Weights of a small transformer language model: 5.96M parameters.
Each number is 128 + 32 x the weight over its row's rms, rounded and kept within 0 to 255. Layers, rows and columns count from 0. Numbers have three digits each. The size before them is the row's rms in percent of the matrix's.

# layer 9 MLP down, 160x960, rms 0.192, rows 85-159, columns 560-639
098:081115083155106092130201098107110095062129189084106115077085213116124131113109141079132119171150165106138140107129066132137180102117134159105108099122116116100091154135114168121089112159110123171154094127110100155101101119119131123128117129
104:106075113128125139115151082148099155107091122128093126099111112159178176137117086083176101138185152139121176099133096144135131120104167126120091159146139136131111122178146155155120122142070060069181099122081118170151142086173131118148158083
098:169149070114086089080137138093144077074116142103078109111107152109128120096143142136125127135164057150134125164084122141077129075162157116189135173069124100059105156165137110086108136095161121079136163127171128132098110114082172072133101145
099:171126078101141161103157181104131175126158145131153130176103129136126134119082154084165142152153096092140229150131072150166152152181124107154114129107157135149119157141097119151150124143188159125104109153154125155171035121107096203137102063
101:127108137149105117165106138146068082097148104165150165160135113143100115165141130094150128121134082110151088135141156155133092174090139142144128086155170094104201168111168175150112153157162158128123115102155135127127154158176130139127138098
098:081153149167123091087093134132068085220095146108100121092150130108142119168113143098117209164095167116119129162105120123155153149154133139170150100150165081173116152151197092178099084080087121096152116173116137210147161138139117175141119108
096:190079129130169074095103156178151152136111173136136108106066113218070152146142126119132182164098176115175111146118069131084127158099120139049093124167158144128152113118156138092116095146040098151152156120144112111158121142093115153098108113
094:177149160163186112060129181124184162103115121151176118069148154086164132101107133131157080170135091099165084115111151073103100093164072104163177109116154122164143094147138160235117178082131093065180146093138109087153074160191132148127134154
104:147052164226120137181107101108138127128130139082105166140138168161144162130116125135102082114125126131114141157190147139115060179149161072161177075156181172105092121139111175172109161177096148112114074139072180149151144077148171109146154109
094:135139121142151095144134132116174113031116117169129151137188118086135056146060165160105145146104083172126102109072158112085185150125085087164136183149122100160107127165098173087078136161168104159178124168159161181105144142138150108184127138
104:196108147130166133116128119169113080125175126157113135073119137080140120141138095143147093117162110063080140093178182135142212165136111112098124126115154102134126176104146152180137139166127091107169133149140152174094075162076110126122185138
103:151142119120120107125102127096174103143166131137168153128134096153124152076126111086198111153138144172149148100062144111044175123137177117155076110171104156147120123108058110128093126100100130176143102190103118136126109170111099135104130126
097:089116120152153110131118102129102163118150136119145105157190168108184096177142143069111104109126104170135043128125215145112062126146140151076125055139037159075107094114124135130185137166127127110146128086128147160111181102176133102177111079
103:213105108129126100118130120115139116194127115127169132104114151124127157113158141118152123137186038076127122110142106132161105128176108032116113128159158185156175112166200071103096160101158140130127155118117135119112211107170190194084077112
096:129200125127145138141139185103152151131140117143126200159180148120124150109161089127120124127222140089160149131069035129142162114139115133152143156123148112145107113091129114118229193133163165125153119137128157076198079141135170149141096157
107:146152134122099175135098108145104104101122101099102165155152145098156119161115140138096146109134158096104091128109138151084093156102117152088073125144101098119148174160067159103121151076187117166094113080115084179200163068141108112054073092
101:143127104115089136168105126163131198125168080049090129160163110102138159110123110083099111143082140202163104184138130118103138121132122146159111079124107113095154151089067135076111082147048118124145146119138161133049131120163126123092111125
101:102128089048140108115091156147067114188130141145124110140134138096123148104153105126150169027039132155154135106098145193104194157127149174144136105111094120161099100119162116110114167116129082189132190138118172158103096107160125141141136139
100:131149192125134128141160160180169070166189162114073155115099162147112076212142192182173138142204113083148188126172127106152125133095101179115149129034158145129062097094105163139183117165161122076112140166120112146142080109116106176120177109
105:096131145107097191134128087099081071125078143103182069140168138106125133099165114115106117067107120174081055124131164151114100112135090179081134166128111168101128149170057124168151034131156138167117141108117143150185119185156116086092081173
100:088132095086130159149110102128130140110109167124075106164145140072122126125125114079108106065108114122064108083182105131140117167135133120177161112139124137097101128136099124116130068094089112105109109077129151111207128124075109184137092085
111:113062111135058110135176111083098104078084117142138110146166132179135138105126133135139153082106115121123107161130111111130135096110075102130067124122107136110144142133163086090132142110117127187153135131196100140088164111136136115085111111
097:151122107116056089142102168131149096163075105128116085168140164124097167073155155074122127123127080117111130139110089123113121163110120121159172190118114117174114167110080111151158054127180144159078139115144069163072088145107066203064130119
104:127136176165131135150163143128122160100181111195099127150170145094122098173117144118110166114112180153073115080171115137118117101096124161131133084097122093158124208155108116113122162137091156124072116157140102135075128085140143077103128118
093:086073111116169133123108128137164185117083198186137081238111125114076144196114088115116115143093207063135104148050086101110178067158093121141149108044128098141125079154115125158131162093127135164093092075170100171154135152124130119110184129
103:060184114106206142124122216113119145097143163129091096113081092127126080185152172166107108130098172129182072114115179141133136194110123152144144133076077137119155171125114118163146102089148076108137104147097161143155086153138114187114198138
100:211114149144117134121118160090168124152119149117100110102112088093145125164074182098159074186124142090143146148118143110164191088104158129164103095100087093081133126117183134213074146138161154143106154130131127097115092153175058134101168131
117:123139182110145138172102128131097184088110126144091138086078123141106176154138099129102119159115158174123074135114141111085167115117146101087143199149137136134135141146119150123118117094085100091153106151066142133157138139159127154144131146
106:172154130145130106151133062128114114091128113148175181129144115133152191125149093116140144110156113158148155126143079168147131099082120089117106095099131165104145138088119107134078097131143128114100139127104108085148124214110072121104110149
104:076113100194098074149165131159128161194117123129177118082137154155148176121149191137084100142161139136159126137144117145159174115118117129129078137133100125119042110115215153083116180085128125101179091131061132078193113125135134154136138154
097:123149119170136120121131180000177109126202119100163109079144132164131130135160131124115093091113095111161137133084093134136156135056110139138143184216172141103159117114119142074097147091123124120134146172111146152159118117120174112102095125
103:166099131126110095101095128159111114140161135121101121125147162139067097149139130145133161140135161106142135146162102125122111072141097122140118076069166096109153134124126133120172115116129112115127161135096149188090127134098124115116147116
099:123073134114168082059132112137161155135112122132087127147210140136184127111174072070076076142101100112119095175116126153154115108117166130153081129255103129095154113142144193123191147142095137187144108151090183111105123164169140167097116128
098:114132096140128178152093089059137095142154144076070101175105078117150109054162147126162174101169086152049120184087101167133103055127164134148139109145116162128118136133130103107130147114118158113088146191157151132125096138111061089157120124
102:073111129132117162118104160116167160176074105151126150138126115137075108093157158112107090132106127096097150161171202125148117139099107128106051135156108118179141122142191138101174132124157177127107129123126143132087153142134092123085147179
100:162106120140167184148158111168152093143145090105123176139112124238093065095157117196201065149122110156113133111107178137102117116102148111132167148141165121116110149134169093177171146101124112152168175081109113156119076125159123136130174098
094:138132090176102115100142102139193196130160156163122157088135159054153098094077108123126099139123161105155171128131097112145198129078161129064155094186175140133099131131116167134134112102063174062194146126128136157087140120090147103084129083
100:111064160127121105065092100116175076097125118151119129150135127125126184091164154165100118160112134097070085113099076118111116152118105124127085143053126088125164103178118100188193143124149126135145130151152181173131134100094127108155127083
094:113118112126134122122137139179138071163090095124141178135153133127082142098151088107166148100136185160107179063131148099115149116157145078078072138054138163124095128149127124106161134136142135185140119131158101151111131205112158158131057078
105:128168093101114116090146058118126160144127069096137106161088108169095107167103142143130141130158112130023174161135113107116188170129084152098155107129082093120142169138082136122126089142180082125168105052129172184148146125113133109100178169
101:142110098116119175140195142104144126171163161163143123141175162095114179097150131092171110132097111142043061165131158189140116155113116123102126107169153168151147098098134169123126092113187155133152147127128127164135112167165085152116143150
103:056073208129149135141139170145144084114183129104108137047139131171079178202115124105113090146097126111116099110129147101133170160133076191101107177113206132151144159141131122132074150095120116117109163109036126093104138135109102102053188161
096:122086064173112165116121132133126144070116079138101116163127161128142161159106195141165166098118159141183117166101104140087068129129157085178134069078151170094132182138112156115125106143080212140115144145171169128142137123099173162146134141
094:171149143130194120094160069160093153144136102152143134162137126111096178141169063153113081134089125089156069111124171173142134148105115120097124142083113135126108153110164129112088163164124170113107075150098183068117095094082111125145064164
104:084155136070147079182101141122105158091123097111170097132067116160102148149157061060123123126140100137165176117145159148134140166129124118062151144135170099102140088123131157146101201153138142111102140106144141060194114154124143145094071150
101:127131121145132121117108113154109098143019116175144098083165147143132089082144131138154128098123095145077158094089154183144120107143091074094157125124093107122104151120120144130176112128115182143124188097099088129023150168126110168153105088
099:138128175132106120079144130103136091076120075136139118097157100102108123091186126165120148148157101101164124148129165156118170124164058079117125180136131098139136135134158126102103104083194174143066132124191139178067099118133136084149128130
100:138167144128130164152100137135143159150127101161085140146098137156123167087109098136109073080077145136122093101108071129145147124157124110105095129166062156141095122112109159152142142129065151121065064145117114116123104140114092183122114122
104:117113160172116108120111102089169149134210117097191071150148141072143099083154114087175151139118136091148144158101110128121106057085096122156101081096160161127176171123125142139140126128067116128119122105186169067130114101157132107096163160
098:111135174118121154104088192168097117120096164190108133136122150165159201194100035108137160083150102147143114086161139143110119176137056169145125063122201166113110153099131102096140139195084142160086096145136162133136142107111109160120117110
101:104131099097132099105113101115142132139076166118162150116144158153175090121110168079111155147136066152141168114092145117120077192190117080129078095168128114104141109129126118056098130106158152140067183061130178137097066110100173132201111150
106:123177171112141100144120135151083044122130127108132167120101183152146120147076080134180155119106099135093130147170130106112138088120199126129103134153136179079143141148110101117101151141149147177128152117187135179116106140101154102133131130
102:104070105102156052144106154150137152186154060188181105137172154117124158099121118095146147159116139136122123166118177161135145155196090062070086128184161084105138153108187109122084152145107139106157156144180105134144122116142096100165126137
098:094097125127107162106168197091164102082176086127138134138156069109116155106177149114140140062093175111083116134177104127060122097108150142176182150075061187104205119111115092234130127096157128144174043129159151114126164063084136171117125090
096:103178140142201118114127145054108115112175099148076184127116115139127079151104143127127184094139114093135094135127130154126136158163133127070059114130161129111195169100092139122108079181140102140184115151135117110089154174117131097184133120
097:089130193133144111149159118143156152165122072106130111093117066125140172138139062136123153184150121129102115043159110129079209142144135109205174131065087148115176151147170113209159150112114143190139149150144116151152148169092096127133080145
098:106186131160106170080079195113075125149117164106202136095116182110156180097056153134148178183112119142126123150134074116121139213113107128158071174115118182094180174077105096138075125076084079092119107116105106111076156116102131128156158127
105:134111138109192138138099140187162150129106112178123097133186113147120117195189116105146174090120180101102105142125150137125129192126174066095127182114163068125103163119150140082121055152155156156093108056158091155173115081107170081158096148
097:118137112186154101155126137120110123086105227107162076145122116111118152121142089123171156150128171116151139133110126148101151161130138106141069100173143144125196145103134137157138122126075139147127160163163135135122148121184155186149113137
095:145081133099132145147060088098181095135093105114143148092150110116094110139188118178101097195171198176117191146149102134137141105111203150149123154137118133087134126113136144178142097115129141141147091053109109103154129204175165137156156139
097:131093125095136154130098111126130112187113090107145123133147123151112147144181127086122082142131157114107085137073081158089118119142126123108142043172159168097130156112100131146129083122110173198135122152111108141119110095132144184131073112
096:158086109111089170136116106132142117133095121146145175139147162138113137065110105105123127166175093126097065172129154142089102154204124046156049147183128143142111086156139114147149130116128105149117109124106068154135193132147149129137166119
100:157193165098174134055104114161120175125117120113103080152147115123114102174120170117126127176135085174082121125116185105135138162110136174105145160113092140094094124114147103108113130135139141142174142112127123109121107086110113114115102081
097:176135163125104122128176083114060078114127132069139118112108095098115168184093143146159106131141151121067157147187176135146200171105155154152067150096149075129065122113119116100056133119138138185154139123113143147129152164103116115196131173
101:112138131078117135115203174090160119143129130152155161093163120106094133140140126168106085247084158113153119193102149163101100164166141113155144159152141159164160122168126145144105104131125124121067169110124158090182146157090189113110143113
099:120144123169177098178122141104139100164130130210121136163191147131201107171132152119099051121165117140135160173146155159119117155132152152137106155156132145104082051136122121161168068152121083155142083154160103103140122130115126163077088125
102:196126121136135086147155061175110148162106105110124102129164120154122120137205164124106132119153128174118236114080125119138072118118226122093160174136078171093211129096134105140108091190052093122065171114136157126127122102183080142153110085
098:211115081136175130149154072100129163167134151110101152124148174196147109050119117174192117122103168110139057127092074097066121137129113082141150109158220131123158074095131164085121110115144167116130137150049135088180089142102072077130139131
097:071164102160125131124080144140073104118137162138111121124157122119184137116120072113070128074165108148130168103114109171096121143165128196181125132173109192153093148161093142160062151096098142115121122087138070105198160164179103179107172173
109:087133113137130139160129164189110138148171140104115129114060116154107137138134168149123154146176124100120159111157157136131173098168083157181115169134141098083122155130132095119088125147178095064131136119161136133124124179153113157121143132
096:025123169182075101110146175122130148103148152148152109156116135154149113051143140089091158161105139162053097140133156108076191117156095097085117164170138129101129119095205131100234141109083164161153138209095090104109148138161117130190149095
097:096146108142139143134070073102140176138120153086128085131151123117088055199159139166160157164145148153180175131108114195107135084109178168142173183108101108127199190134088120069161185064158123114157116166118162070138161137125113156144128110
101:134152075144104111141051126127159095058109111115111118139155145126132112143127130077164131077133179113115111183097089156111108140210072108129123151104147156152124113157167054118134093076119118066086123138131099139176136142113129100169091100
095:123124139047138161111128137136069167110151114078159113175101117131065143093110087161174128150081155114115127097075152121073065113179203169111171146129206162056068084134086125155129121160138071130099087169088170151125156122113169161153127096
094:091178111149105160092089110192131115075110109121156155116126109144109156170113113069117199148167165127138129121085111130153176159109133140161087131141191137155108127152132120081142120109123160202099134127096138142153101052095158128092183086